Weights of a small GPT-style language model, trained from scratch on English Wikipedia.
Size: 14 layers, width 224, 7 heads of 64, MLP 896 squared ReLU, 13.1M parameters.
Architecture: RMSNorm before each block, rotary positions, no biases in attention or MLP.
Training: 526M tokens, 11499 steps.
Each number is 128 + 24 x the weight over its row's rms, rounded and kept within 0 to 255. Layers, rows and columns count from 0. The size above them is the row's rms in percent of the matrix's.

# layer 7 attention output (transposed), 448x224, rms 0.0682, rows 106-127, columns 56-111
size [106 105 101 102  99  97 104 102 107  98  95 101 106 100 104 102 104 107 101  96 106  96]
[[146 137 174 131 107 172 179 155 164  99 118 131 144 154 163  89 140  77 156 177  82 151 131 120 105 114 126 118 127 139 114 135  97 114 131 150 129 111 119 139 125 163 124 148 125 101 113 132 159 169  91 123 108 132 110 109]
 [173  72 116 135  99 153 120 126 177  97 152 118 100 129 136 152 177 124 104 101 120 138  86 119 139 114 112 153 126 119  86 111 123 145 137 130 128 139 103 105 134 179 149 121 147 139 123 162 143 112 155 153 151 109 130  86]
 [117 102 142 109 111 124 105  75 132 114 132 111 173 188 153 195 135 150 127  98 124 149 104 107 143 157 141 124 122 126 165 131 128 127 108 139 128  91 164 140 131 140 177 120 150 122 148 118 142  99 168  94 113 122  99 101]
 [121 114 149 132 121  63 128 142 136 128 113 139 129 115 140 118  96 121  90 131  91 112  85 155 101 126 171 148 100 172 159 138 141 106 122 121  94 125 161 140 133 148 101 126 140 165  83 159 156 114 134 130 128 192 150 100]
 [ 96 139 134 141 161 138 109  81 130 127 134 124 143 126 121  89  86 123 153 155 148 143 105 115 145  66 129  87 105 111 161 107 136 148 184 132 151 129 133 135 103  85 143 114 136 104 113 114 174 106 149 130 132 128 136 192]
 [121 134 170 174 160 110 182  95 156 132 139 143 120  98  97 124 147 135 126 136 121  88 156 128 119 125 116 131 121  67 102 100 120 119 155 121 103 154 140 131  98  95 163  78  99 103  96 158 128  97 101  66 145 154 155 139]
 [166 134 120 124 122 117 111 150 108 143 121 135  98 132 128 143 135 162  84 131 105 131 154 115 106 135 149 106 151 156  90 125 122  98 120 125 116 155 146  85 178 159  79 130 108 132  88 118 155 147 152 148 134 121  84 123]
 [109 139 177 138  85  89  93 149 144 122 138  88 131 163 132 103 157 110 138  96 124 120 135 160 148 171 145 166 132 128 146 106 134 154 131  98 106  63 110  95 138 143 168  82 129 129 119 152  99 163 128 152 105 163 112 171]
 [100 136 130 124  94 129 106 133 161 113 103 105 141 119 166 119 156 150 149 137 142 133 100 115 142 138 152  96 103 135 143 152 124 125 110 146 127 120 152 107  92 127 145  68 158 140 101 141 100 108 106 126 128 107  93 140]
 [103 114 124 118 140 178 113 110 185  74 113 139 108 144 128 160 133 122 122 147 109 114 121 123  91  94 129 107 151 156 140 152 101  96 127 122 114 160 107 156 141 146 111  99 120 112  83 148 119 141 112 159  89 170 119 128]
 [169 128 142 114 118 139 155 136 149 122 141 136 171 107 142 114  82 121 136 165 127  70 155  96 104 156 136 103  97 122 183 174 105 134 120 138 166 125 106 165 143  82 161 106 114  99 141 143 105  97 176  97  92  90 105 126]
 [167 133 147 140 172  97 127  97 124 148 120 121 159 164 142 165 129 158 118 136 125 149  99 159 131 129 151  71 133 103 143 145 106 176 102  94 121 137 131 136  99 147 123 126 138 164 142 123 161 129 112 100 114 132 176 134]
 [135 139  91 120 113 131 108 172 114 130 139 108 110  89 121 113 157 134 154 138 121  89  90 114 163 133 138 153 128 107 149 127 155 150  99 115 127  98 126 117 120 147 136 121 136 156 142 142 150  97 123 189 129 109 127 162]
 [107 115 131 136 121 151 169 172 162 113 158 171 119 114 131 172 140 177  85 111 138 133 112 154 112 130 144 147 141 136 126 121 144 148  97 137 121 175 129 111 157 129 112 116 164  93 181 171 109 142 144 134 160  98 105 145]
 [116 129 126 146 116  86 100 120 123 100 131 142 110 145  98 124 110 142 169 106 103 142 117 143 157 130 134 127 160  86 116 120 113 123  96 116 139 144 122 130 129 156 179 114  64 153 176 125 122 100 144 168 148 163 119 138]
 [130 136 107 119 107 153 145 106 145 168 106 109  79 162  83 130 125 143 147 157 140 143 153 180 138 172 172 154 134  94 152 133 134 128 126 183 143 133 113 107 108 155 103 160 143 128 101 169 120 150 119 103  89 111 140 145]
 [129  98 125 102 146 134 121 161  90 117 133  99  80 105 157 119  55 123 123 111 115 119  87 117 131 137 130 105  83 133 179 146 158 125 128 124 144  79 124  88 131 128 123 126 107 133 150 135 142 116 107 114 144 117 153 141]
 [124 133 142 133 142 132 131 174 144 116 168 176 116 124 147 132 144 162 118 162  97 125  93 120 175 108 101 122 121  99  99 126 104 142 107 174 157 110 108 154 132 103 135  83 130 145 178  99 126 120 147  87  75 151 117 115]
 [150 102 187  96 108 117 152 137 152 109 110 128 104 128 130 121 109 133 101 115 139 131 130  92  95 150 118 124 144 119  94 130 121 140 130 117  98 134 109 142 127 127 106 113 135  99 123 118 169 124 156 121 133 120 149 127]
 [165  92 163 124 148 140 135 131 119 113 101 143 125 143 129 118 120  89 172 117 105 195 125 122 154 165 155 118 102  86 165 121 110 124 142  99 127 115 122  98 175  73 125 108 118 126 137 137 149 123 153 119 152 144 126 112]
 [128 142  72 131 139 148 118 160 155 120 101 121 140 138 123 110 145 122 139 125  96  95 117 134 141 133 126 187 145 151 156 151 100 121 161 155 105 111 128 110 123 148  63 140 142 139 131  89 165 115 142 149  83 123 144 152]
 [109 132 139 181 111 155  99 119 152 126 135 144 128 122 156 154 127 119 150 129 100 132 118 144 127 144 170 127 122 145 134 124 164 138 118  95 121 147 124 146 144 154 151 132 118 150 150  84 145 133 113 195 118 109 128 171]]
# layer 7 attention value, 448x224, rms 0.119, rows 107-127, columns 56-111
size [110 100 105 102 106 102 106 103 102 101 102 109  98 102 108 106 104  97  99 103 101]
[[ 93 175 128 156 176 131 102 114  99 158 105 118 118 131 136 130 124 146 156 164 138 133 178 148 143 145 136  90 106 159 150 120 112 105 131 121 112 119 170 146 104  82  85 162 104 134 116 115 155 111 160 128 153 161 129 170]
 [182 116  84  93  95 105 153 179 132 110 104 114  59 105 123  88 122  96 113 158 144 121 147 154  83 117  97 141 163 147  94 137 115 106 152 138 129 136 102 107 162 134 113 148 160 136 126 160 116 142 123 144 137 126 141 173]
 [137 135 135 140 102 168 131  79 118 163 121 131 106 132 112 132 134 129 161 135 184 106 150 132 147 113 118 108 164  92 123 112 124 178 101 126 153 137  95 105 130 133 117 101 163  98 173 100 120 155 161 136 107 102 129 136]
 [142 104 138  88 125 101 108 169 127 136 120 105 112 110 112 173 137 127 148 148 127 117 172 160 115 162 153 183 169 116 130 154 143 139 106 104 129 131  98 151 134 177 151 146 147 162 147 131  97 141 116 131 111 117 141  68]
 [174 106 118  73  87 162  89 136  88 104 116 121 177 131 153 142 126  92 121 123 123 112 111 110 126 130 156 136 128 151 130 158 150 143  84 143 144 103 128 147 165 151 104 164 128 128 156  99 128 149 155 168  93 129 138 117]
 [ 85 115 136 159 122 161 153 117 165 142 139 122 156 111 115 119 133 104 137  87 125 118 124 176 131 126 107 128 103 134 140 107 119 143  88 106 138 128 131 143  88 157 179 137 124 128 124 135 143 111 147 103 139 140 144 129]
 [137 124 107 113 176 191 193 125 129 128 147 144 118 110 160 159 110 128 116 128 132 128  94  99 115  83 142 100 122 138 139 117 132 130 117 163 124 147 154 151 103 102 103 178 122 130 136 113 105  98 110 106 184 103 104 114]
 [153 138 137 142 146 115 176 124  86 145 149 127 107 138 100 162 125  85 104 124 119 100 165 113  99 103 100 168 159 102 113 132 112 126 167 118 152  99 102 181 152 122 129 152 143 133 122 114 167 149 146 117 125 142 164 107]
 [111 139 114 144 131 105 163 136  63 150 142 122 134  90 154 101 161 138 106 102 118 134 176 120 106 145 111 126  79 123 145  98 157 115 114 117 132  95 144  81 123 110 150 118 124 132 169 103 150 108 136  96 176 100 122 129]
 [100 115 127 124  88 109 111 142 103 105 131 119 132 131 126 138 175 117 131  85 125 133 120 141 140  93 113 125 147 118 115  98  88 130 143 104 118  97 118  96 134 160  83 142 143 140  99  95 147 143  70 146 145 156 158 146]
 [ 89 103 114 125  91 123 147 146 102  93 128 134  90 131 134 102 126 110 155 147 116 106 143  96 101 130 135 153 141 125 135 154 143  96 162 142 130 166 104 124 147 111 120 124 127  99 118 101 104 133 146  96 148 155  81 131]
 [121 129 163 162 153 134 125  96 135 112 140 129 100 149 140 126 116 124  70 153 146 116 146 123 102  92 139 124 125 156 117 134 122  88 141 100 143 158 140 132  95 165 107 139 128 136 115  86 108 114  88  75 109 160 130  85]
 [119 128 143 145 132 103  78 102 144 168  81  76 105  96  80  95 111 128 142  97 119 116 139  88  87  99 102  79 108 125  96 130 117 103 124 137 118 136 103 129 110  98 123 141 131 154  87 104 150 119 106  82  86 106 150 119]
 [126 134 119 113 106 162 141 143 133 117 166 134 128 136 151 138 132 112  91 161 116 100 145 129 127 108 119 124 111 149 166 136 159  96 139 166 107  85 153 108 124  91  73 154 136 140 111 129 144 113 106  85 115 140 131 144]
 [122 118 133 134 147 108 145 126 106 127 133 113 160 104 160 117 131 106 131 112 120  82 114 116 138 117 107 110 137 150  88 130 126 131 105 106 114 134 154 139 135 117 179  66 144 127 118 114 177 115 122 129 147 148 110 130]
 [133 160 101 137 103 127 130 110 167 113 108 141 126 159 112 130 166 123 121 113 134 120 135 125 136  76 127 124 168 103 116  81 118 131 143 126  94 144 117 138 108 161 130 111 135 126 101 131 100 144 144 101 137 141 113 129]
 [116 133 101 111 120 144 126 130 125 139 102 110 174 163 130 107 118 107 133 105 133 154 160 122  74 149 134 100 126 161 150 148 143 124 148 128 144 129 160 132 135 167 142 148 145 106  84 176 132 137 109 157 161 116 124 149]
 [127 140  98 162 147 112 109 139 100 125 120 130 172 125 115 136 148 111 143 116 113 118 103 134 101 124 126 170  90 118 143 108 140 137 140 134 168 126 107 128 135 127 135 145 154 158 115 117 128 107 106 121 123 123 157 152]
 [ 90 151 112 159 109 167 154 104 140 150 162  89 157 110 112 152  93 154 134 132 117  95 103 106 107 105  98 158 154 145 106  95 130 157  89 151 120 139 116 161 102 157 119 155 126 149  88 114 105 125 109 158 114 124 157 172]
 [159 125 170 111 134 106 134 121 109 122 169 129 133 113 114 166 137 116 117 124 160 162 129  87 131 133 115  96 115 118 113 113 124 119 113 130 137 137 131 106 139 128 156 130 125  91 135 147  80 134 135 123 142 183 109  95]
 [ 79 106 124 101 119  75 151  90  90 130  95 108  91 145 125  82 141 147 132 140 136 154 146 131 137 113  79 145 130 128 129 118 105 112 144 148 127 118 115 112 114 103  97  92 145 113  91 148 114 129 145  68 122 144 140  84]]
# layer 7 attention query, 448x224, rms 0.109, rows 128-166, columns 56-111
size [105 107  97  87  82  78  96  83 103 118 125  81  90  98  93  87  92  86  92  92  91  90  94  82  86  93  82  87  89  83  83  85  90  87  88  83  91  89  91]
[[174 141 155 116 119 137 111 132 102 112 146 147 134 140 109 104 113 127 112 174 129 155  95 114 132 108 125 108  99 139 138 137 151 191 151 104 137  99 136 140 121 139 123 137 136 138  65 130 106 188 177 141 130 146 154 124]
 [117 130 105 163 207 123 128 153  98 153 123  98 125 125 146 112 138 136 178 116 103 112 184 109 105 135 104 161 171 139 189 137 142 108 126 150  90 137 136 119 117 118 125  98 161 120 164 136 127 102 162 127 159 127  96 155]
 [181 125 142 173 151 137 142 124 158 132 127 129 142 120 117 157 118 154 121 122  99 117 138 111 119 113 127 147 163 119 154 107 146 129 114 129 108 116 177 123 117 119 165 148 125 122 155 152 164 117  90 148 115 123 151 153]
 [108 157 136 128 101 175 129 126 116 130 135 137 158 111 143 134 125 102  84 147  80 110 155 113 103 141 147 172  99 141 101 112  93 118 118 112 105 100 133 128 152  94 138 153  93 124 135 148 153 139 151 135 109 142  97 155]
 [157 159 114 116 145  84  84 128 144 106 179 152 116 165 126 140 169 152 154 102 135 131 137 176 130 122 149 111 141 143 143 126 160 147 141 113 131 180 118 139 123 130  96  93 134 176 147 102 151 127 137 116 174 116  93  88]
 [145 122 129 121 168 168 117 160 140 113 132 129 150 152 168 125  91 172 158 141 164 152 144 138 139 108 101 138 140 144 126 165 137 121 119 129  94 126 129 131 162 157  96 102 119 139 136 121  60 149 158 131 109 160 126 113]
 [136 106  85 129 177 107 140 155  97 111 128  70 149  97 127 104  92 157 153 154 138 125 114 152 123 123  82 109 124 149  99 142 111 122 140 118 133 120 106 148 140 132  99 122 117  83 130 105 164 122 153 147 186 117 123 125]
 [144 168 155 117 111  84 132 103 127 146 148 153 138 128 108 160 151  99 121 140 104 135  74 160 136 117 148 104 136 131  99 134 124 127 162 131 109 144 132 143 110 138 125 122 123 100 141 109 153 129 133 118 122 153 109 145]
 [121 141 119 102 166 125 147 125 178 149 135 128 116 130 111 163 156 140 103 142 122  93 139 160 106 137 163 140 150 156  77 113 140  93 139 169 121 147 119 143 152 108 114 153 160  82 113  96 173 110 117 107 103 106 137 126]
 [178 148 141 171 153 121 100  98 123 161  92 142 142 103 117 110 119 144 149 107 108 120 113 102 138 130 126 114 161 130 183 143 151 171 124 119 119 140 141 134 109 128 152 105 121 145 165 140 128 142 137 154 117 165 132 151]
 [173 146 126 160 148 101  65 124 121 109  87 153 125 108 110 120 116 136 146  89 143 122  91 113 139 157 113 108 123 119 132 141 173 171 103 102 151 179 104 134  84 111 130  91 130 154 158 156 127 139 141 144 174 165 116 116]
 [151 126 140 155 125 164 121  92 146 163 137 102 137 106 118 156 126 127 111 158  93 102 117 120 128 134 141 126 140 164 103 138  92  95 115 131 133 119 157 152  93 127 156 154 138  92 170 108 125 139 132 149 109 158 116 157]
 [ 72 113 127 109 144 133 126 149 122 108 123 152 123 121 176 116 154 127  99 134 198 139 127  84 138 156  92 105 118 124 114 158  86 159 138 142 155 142  86 123 157 143 147 134 139 154 116 130 101 159 153 138 145 119 121 145]
 [ 90 155  95  94 120 104 124 133 128 111 106 135 106 123 110 101 135 132 124 113 163 107 111  98 168 156  82 100  85 122 155 118 132 139 103 160 162  90  89  64 113 139 120 144 156 166 141 147 119 159  81 136 152 108 149 136]
 [154 120  97 113 170 102  86 136 141 161 149 134 136  83 141 122 137 158 118 126  52 111 138 113 137 112 157 123 136 118 130 127 118 166 158 105 122 128 160 137 110  94 144 176 104  87 158 132  97 135 153 115 125 127 157 120]
 [134 132 167 180 122 134 125  78 112 110 115 115 112 141 102 111 166 125 143 117 139 109 169 136 171 142 145 168 102 127 140 155 109 131 109 135 137 143 135 176 132  97 141 141 171 137 130 182 179 118 138 166 111 158 132 175]
 [108  85 122  84 116 144 111 154 111 142 122 117 122  93 153 177 173 126 117 150 102 143 142 139 116 134 130 112 131 143 130  66 133  99 132 116 135 180 144  74 124 142 150 139 131 177 153 154 131 126 133 114 171 110 176 114]
 [124 130 103  88 136 142 105  95 126 108 181 142 106 133 103 152 122 116 119 145 124 145 147  84 126 119 166  90 150 168 148 154  93 111 167 110 135 121 163 187 105 128 110 146 140 109 165 132 131 104 115 149 149  92 130 100]
 [154 120 151 156 169 108 152 125 140 108 155 108 111 117 131 141 153 137 126 185 141 104 115 125 100 129 107 108 121 159 175 154 156 151 149 147 113 144 126 165 133 125 105 137  63 136 158 129 124 106 161 130 167 143 123 164]
 [127 144 128 119 130 154 158 105 117  79 144 164 114 125  88 131  93 110 111 132  77 171 110 146 116 103 134 181 119 146  95 130 114 152 143 102 123 135 152 103 110  92 125 161  79 114  90 154 117 109 155 159 143 145 130  93]
 [132 121 211 156 147 142 131 109 163 127 173 113 137 138 166 124 127  87 103 152 106  72 155 148 158 168 165 158  98 119 127 136 142 142 120  98 144 131 185 132 131 116 133 102 154 159 130 154 130 165 161 117 121 120 134 128]
 [130 154 122 150 130 100 132 125 140 123 160 111  96 134  96 143 106  97 118 119 123 119 172 149 138 112 149 109 141 114 123 129 107 136 134 106 161 137 113 146 129 129 137  73 119 136 108 107 128 137  91 151 107 100 132 129]
 [113 157 158 142 157  83 114 139 130 115 100 134 120 148 115 129 100 124 110 149 127 149 114 134 120 102 122 163  91 127 154 121 148 107 197 130 113 111 102 141 156 108 104 134 112  87 152 149 115  97 124 150 117 137 102 135]
 [103 119  76 164  99 140 131  74 169 179 128 151 112 115 140 149 133 162 150 104 133 100 171 144 114 116 116 139 113  97  88 109 103 148 138  95 110 135 157 117 134 117 128 152 150 118 121  92 154 142 106 111 119 142 145 128]
 [140 110 112 147 165 141 147 148 140 123 136 133 103 128 118 126 125  95 127 124 155 165  60 110  93 115 113 169 110 126 163 128 155 123 134 106 103 129 137 125 133 121 106 104 118 136 108 132 153 106 148 151 167 118 115 150]
 [109 118 118 137 131 150 116 110 121 159 137 123 112 129 155 170 178 182 155  84 113 135 133 127 133 132 134 129 108 100  90 187 108  98 121 115 126 162 121 134 147 128 144 137  88 155 137 131 108 138  90 153 166  94 165  48]
 [150 149 138 161 109 128 128 141 108 164 151 110 117  96 163 139 157  91 164 129 131 152 119 175 129 138  90 132 117 125 122  88 104 129 119 128 123 114 129 141 106 155 137 160  97 125 146  81 149 122 129 149 118 119  96 118]
 [123  98 115 111 148 156 116 138 128 122 131  98 131 110  97 110 159 165 112 128 108  97 139 141 121 127 108 120 166 157 116 113 133 116 106 115  99 128  73 140 127  99 135 111 138 106 115  95 142 129 111 105 149 151 139 171]
 [120 112 106 103 133 148 115 147 137 187  80 138 160 110 133 125 132 161 147 140 120 111 102 117 136 101 110 132 144 132 169 131 170 114 119 156 129 116 105 112 157 133 131 132 135 131 133 112 140 141 127 112 132 108  83 113]
 [134 126 118 112 101 148 128 150 175 130 131 120 166  96 101 137  98 152 135 131 122  99 133 135 108  99 132 134  95 151 124  71 157 115 161 108 126 145 142 164 124 120 143 102 128 140 144 112  67 122 138 136  99 126 149 116]
 [149  83 155 139 114 135  98 166 110 113 107 146 156 110 141 164 125 131 119 141 118 138 122 103 121 139 132 126 140 110  93 112 109 127 109 152 162 116 144 133 123 134 192 138 139 130 119 168 145 115 120 132 157 121 148 157]
 [116 134 122 107 135 136  94  99 103  89 147 118 157 121 125 120  82 114 152 123 154 131 111 138 118 186 136  73 119 126 138 126 112 176 158 133 110 136 164 131 145  57 116 121 152  94  97 160 120 123 120 125 120 128 186 132]
 [123 121  95 146 100 110 136 123 101 110 106 108 111 150 124 134  91 139 149 140 184 162 104 107 107 108 135 134 117 112 116 139 110 196 128 104 121 103 116 102 134 148  85 113 149 131 142 115 100 147 145 104 145 111 147 137]
 [134 128 108 130 102 135 112 128 154 106 132 132 143 148 133 153 127 156 145 100 140 120 120  89 130 122 175 124 116 158 172 117 146 180 111 102 111  73 134 146 113  82 127 135 120 105 130 134 130  85 107 137 103 118 147 125]
 [126 123 149 143 107 100 126 139 160 122 126 180 185 165 113 142 112 160 118  97 121 103 121 119 121 118 103 112 104 111 113 106 154 126 132 160 169 117 116 147 122 108 119  94 110 113 134 161 153  69 110 102 164 152 138 171]
 [ 67 120 154  94  90 114 145 121 116 135 116 153 103 169 171  99 135 142 126 117 131 163 122 122 157  93 107  76 118 161 100 133 134  97 145  99 127 124 162 142  92 147 142 166 132 142 110 157 142 117 118  92 145  83 133 135]
 [140 141 141 132 102 117 128 139 134  83 124 131  87 124 126 128 123 156 118 142 181 135 167 127 146  77 159 101 110  84 102 135 151 130 124 131 127 104 104 149 129 175 156 109 135 108 176 118  60  96 148 174 183 105 120 130]
 [118 145 119 137 182 122 138 163 131 172 144 131 152 131 119 157 113 123 172 137 107 113 130 143 122 112 140 159 148 155 141 135 120  92 118 153 146 106 127 146 105  92 115 128 129  87 153 133 140 118 160 104 146 143 113 180]
 [151 112 132 149 185 172  95 121 160 135 153 139 115 156 107  98  83 111  89 125 139 129 146 142 112  88 134 141 148 117 115 100  78 129 198 118 115 136 114 135  80  92 142 149 135 147 119 130 141 104 158 132 152 155 152 149]]
# layer 7 attention key, 448x224, rms 0.107, rows 128-165, columns 56-111
size [102 107  98 101  98 102  91  85  91  95 102  79  76  76  88  88  95  90  92  94  97  86  93  90  86  98  83  88  88  95  88  91  95  93  89  87  84  88]
[[176 135 143 141 120 155 116 109 106  97 135 120 102 142 120 117 149 154  96 157 104 123 134 144 104  90 109 131 129 125 128 163 118 136 181 136  96 127 137 121  81 116 155 139  86 110 136 109 171 139 119 129 109 154 143 160]
 [ 81 133  88  83 120  86 158 137 115 105 151 113 157 153 199 150 142  99 161 105 161 115 126 118 118 145 132 140  98 142 129 122 133  94 135 156 126  91 135  92 150 129  90 112 172 192 121 136 103 148 118 133 134 103 108 107]
 [113 126 109 136 140 136 144 122 126 118 121 119 147 146 188 123 135 132 160 153 141 140 119 107 140 155 158  54 139 112 167 153 131 151 115  87 104 153 127 170 113 125 128  78 168 150 118 186 115 173 149 118 152 137 131 111]
 [ 95 133 141 139 130 118 178 140 148 142 128 129 122  98 211 111 114  91 171 141 160 137 108  93 129 138 154 127 135 111 152 167 128 121 118  85  97 165 112 137 136 140 146 111 186 116 153 127  81 147 133 106 143 120 158  98]
 [ 97 148 123 149 133 110 133 130 127  90 131 117 138 148  74 121 169 135 100 108  96 127 154 100 153 133 104 147 115 100 125  74 132 133 145 140 132 148 161 114 105  92 146 150 109 124 174 100 119 105 117 108 134 119 145 123]
 [107 142 148 138 174 107 139 136 123 130 108 136 125 153  72 124 110 102 125 107 152 119 113 109 136 174 149 151 117 107 120  92 132 130 139 148 156 107 137 111 179 112 110 154 117 109 129  79 155  96 157 116  92 111 102 150]
 [176 143 177 145  83 156 126 114 127 133 142 131 132 109 144  73 107 127 148 150 166 156 133 119  91 118 151 114 126 116 192 133 129 149 113 116 106 120 121 128 131 121 147 133 164 137 108 123 109 156 111 132 105 145 136 109]
 [125  95 111 163  95 155 111 138 117 158 169  97 149 178 112 124  84 128 119 174 154 107 183 134 124 153 166 122  80 130 137 155 132 110 160 154 124 128 106 153 137  95 114 158 108 127  87 145  88 156 105 107 131 143  95 181]
 [165  90 144 113 143 134 147  73 187 135 136 124 134 101  58 122 119 129  96 169 128 125 126 137 110 117 133 146 134 154 105 130 131 103 119 120 121 123 164 184 162 110 145 172 116  67 149 107 110 133 149 153 129 125 156 149]
 [135 140 133 177 121 158 118 157 110 126 135 122 117 138 203 110 126 131 144 138  99 163 130 167 128  96  95 103 150 118 157 178  96 179 150 124 105 154 114 137  87 157 143  94 118 120 131 164 158 152 109 114 145 157 146 131]
 [130 129 159 149 121 146 129  92 192 155 119 158 145 102  78 146 141 143 110 120 127 146 123 133 176 168 144 113 120 113 156 104 157 103  95  86 136 124 155 149 129 122 168 162 109 137 138 114 146 129 109 192 105 117 122 137]
 [160 131 107 143 174 162 125 129 162 152 113 147 126 163 190 144 108 156 121 101 131  88 157 110 125 142 112  92 125 123 175 147 118 135 129  99 127 158 112 142 103 134 111  87 172 191 112 184  96 201 162 115 134 110 144 116]
 [138 115 109 136 143 141 151 143 151 140 137 137 124 128  67  94  87 131 104 154 149 108 146 209 132 112 103 126 127 136 124 104 144 102 145 113 142 151  82 117 120 107 119  83  87 131 115 126 103 106 139 134 118 116 138 131]
 [120 119 149 133 143 125 147 149 131 124 124 149 125 128  58 133 138 119 140 128 125 126 123 104 121 135 157 117 140 104 131 119 124  86  91 160 143 176 132 165 117 180 120 154  43 120 127 105 137 145 184 137 110 118 131 140]
 [ 99 110 162 147  97 106 152 122 111 116 140 111 121 124  82 151 126 160 134 124 142  83 157 132 136 137 128 162 130 175 112  88 124  95 136 141 149 138 119  77 108 107 104 144 155 140  95  97 147 133 153 145 120 160 121 134]
 [146 130 135  89 160 124 119 140 149  99 108 111 139 117 118  92 126 136 120 120 101  96 107 160 113 122 100  97  90 142 120 156 138 150 129 118 137 140 127 128 127 133  67 151  68 137  98 120 149 190 116 134 118 133 129 125]
 [159  99 153 126 155 147 130 136 155 147 129 123 132 136 112 118 123 110  97 136 144 129 132 146 139 141 122 135 137 108 121  99 161  59 109 141 138 131 174 138 128 132 141 127 125  84 100 130 126  91 166 159  74 116 122 122]
 [118 141 131 118 137 127 143 104 150 100 115 117 117 160 131 144 178 142 127 118 107 115 172 134 140 103  58 129 114  94  64 102 131 150 153 108 145 142 103  87 133 105 158 132 104 129 109 148 138  97 112 119 183 121 162  88]
 [138 117 124  94  87 162  90 163 104 169 101 157 161 148 131 107 103 112 126 114 135 147 156 150 129  70 146 151 112 121 166 111 191 119 107 104 125  77 101 114 159 136 139 109 125 120 128 165 136 108 115 136 133 145 129 156]
 [121 148 101 156 131 104  48 107 160 134 123 142 140 148 150 142 134 133 147 134 127  97 124 151  98 127 152 101 113 117 131 150 127 118 133  98 130 150 129 101  65 145 116 113 135 160  75 144 117 155 149  95 112 142 128 154]
 [126 108  99 104 123 129  82 181 115 149 124 193 116 125 132  88 126 119 141 116 144  96 110  88 181 145 135 134  92 161 137 117 129  97 134 170 139 137 125 191 115 129  98 126  89 136 154 147 114 138 133 107 136 107 115 145]
 [138 134  89 108 120 141 123 140 110 130 127 140 124 136 134  92 117 169 145 171 136  83 114  97 155 127 113 149  85 145 105 116 146 123 138 151  89  92 123 170 126  96 128 141 110 149 170 145 108 137 127 102  81 174 125 135]
 [131  95 116 124  86 115 144 164 145  90 122 165 148 130 135 142 141 142 162 139 148 126 158 120 133  92 120 123 130 151 114 149 158 137 103 129 127 110 107 146 113 126 135  99 108 120 134 140  78 114 125 127 140 140 168 136]
 [120 129 129 159 123 119  89 116 135  87 147 140 137 106 130 127 157 163 108 158  86 133 103 129 137 128 151  77 145 149 158 145 103 143 147 102 130 161 131 131  86  86 125 103 105 116 150 133 149 137 138 134 150 128 130 100]
 [121 158  91 165 154 108 111 150 105 164 116 141 162 103 110 124 132 150 112 123 134 117 159 119  96 123 126 140 161 124 143 118 132 141 120 126 137  78  80 139 147 100 185 129 151  99 140 176 129 158  78 157  72 104 119 130]
 [127 112 127 162 108 102 102 124  85  95 139  93 106 144  87 118 134 145 144 140 131 143 160 127 118  94 129  89 164 113 100 137  88 154 170 106 127 101 133 107 163 119 169 128 183 131 118 171 169 135 130 139  89 125 107 138]
 [124 141 142 107 120 141 122 119 160 100 119 146 156 112 158 125  66 128 120 122 124 143 113 137 166 154 131 110 125 140 157 131  87 109 120 119 138 187 142 138 103 106 107 122 110 134 150 125 124 135 125 149 114 157  75 137]
 [121 123 153 119 149  84 164 146 144 103  90 108  71  89 124  56 121 104 141 122 134 140 128 141 120 135 115 143 133  98 108 101 135 140 129 156 121 135 113 100 107 136 126 190 116 107 139 148 152 127 114 175  96 156 143  91]
 [185 108 135 150 118 118  84  94 123 134 123  96 118 167 143 121 119 143 152 108 118 134 134 129 103 142 106 122 128  96 104 108 151 172 100 132 161 127  75 115  89 181 160 125 134 101  86 140 102 127 143 144 157 105 165 131]
 [164 122 125 120 160 130 167 145 100 129 111 124  98 139 155  97 132 134 161 128 135  89 124 114 159 129  77 121 148 155 143 184 108 161 136 106  95  95 116 103  75 141  97 109 146 139 136 165 128 107 126 130 136 184  97 103]
 [117 141 105 144 128 132 132 120 122 111 104 130 136 176 136 117 156 149 106 121  98 129 126 145 105 131 121 190 122 133  85 146 136 124 173 150 133 149 106 122 124 116 108  94 131 146 145 123  84 119 154 119 146 128 152 123]
 [ 86 128 119  75 141  85 151 121  91 174 130 130  98 110 100 122 171 131  79 118 138 115 131 157 112  79  91 135 113 157 123 119 129  81 136 148 136  98 147 110 154 146 126 138 119 131 107 139 115 134 118 143  90  90  81 138]
 [118 137 154 146 148 130 137 128 109 122 121 183  72 154 107 135 165 118  77 141 134 115 118 159  75 102  99 120 140 160 145 127 136 125  71 120 128 106 147 116 143 125 134 111 131 139 117 103 157 130 132 113 105 113  71 119]
 [178 149  66 137  99 105 154 129 136 120 136 101  97 164 157 128 123 112 161 137 122 130 125 129 160 137 126 106 122 119 127 128 113 155 149 138 141 109 147 116 105 138 133  71 120 169 123 105 158 115 123 127 138 129 166 180]
 [162 129 115  78  89  89 139 154 114 120 130 136 108 162 113 141 139  83 131 118  88 148 126 118 129 118 136 149 103 115 101 110  97  84 129 125 107 116 149 100 133 125  93 107  85 111 115 122  74 121  74 137 134 158 141 133]
 [101 172  95 177 132 157 165 166 102 141 133 154 126  74 112 136  96 182 108 141 143 104 140 125 137 100 139 125 125 148 130 147 111 133 102 143 142 115 119 126 176  90 126 129 145 137 131 175 136 100 171 120 170 165 148 123]
 [106 110 102  84 162  98  95  91 128 159 153 131 146 149 137 154 129  57 164 153 131 161 121 134 114 106 120 130 134 156 151 109 115 153 159 140 133 163 146 127 127 132 101 170 164 132 118 102 123 116 155  83 114 127 144  97]
 [126 148 164 123 138 106 125  96 121 111 129 179 145 131 129 119 101 155 108 131 127 122 165 177 124 160 107 113 127 125 160 125  97 121 157 128 127 135  87 106 135 108 116 167 156 128 119 135 139 167 111 177  81 104 152 117]]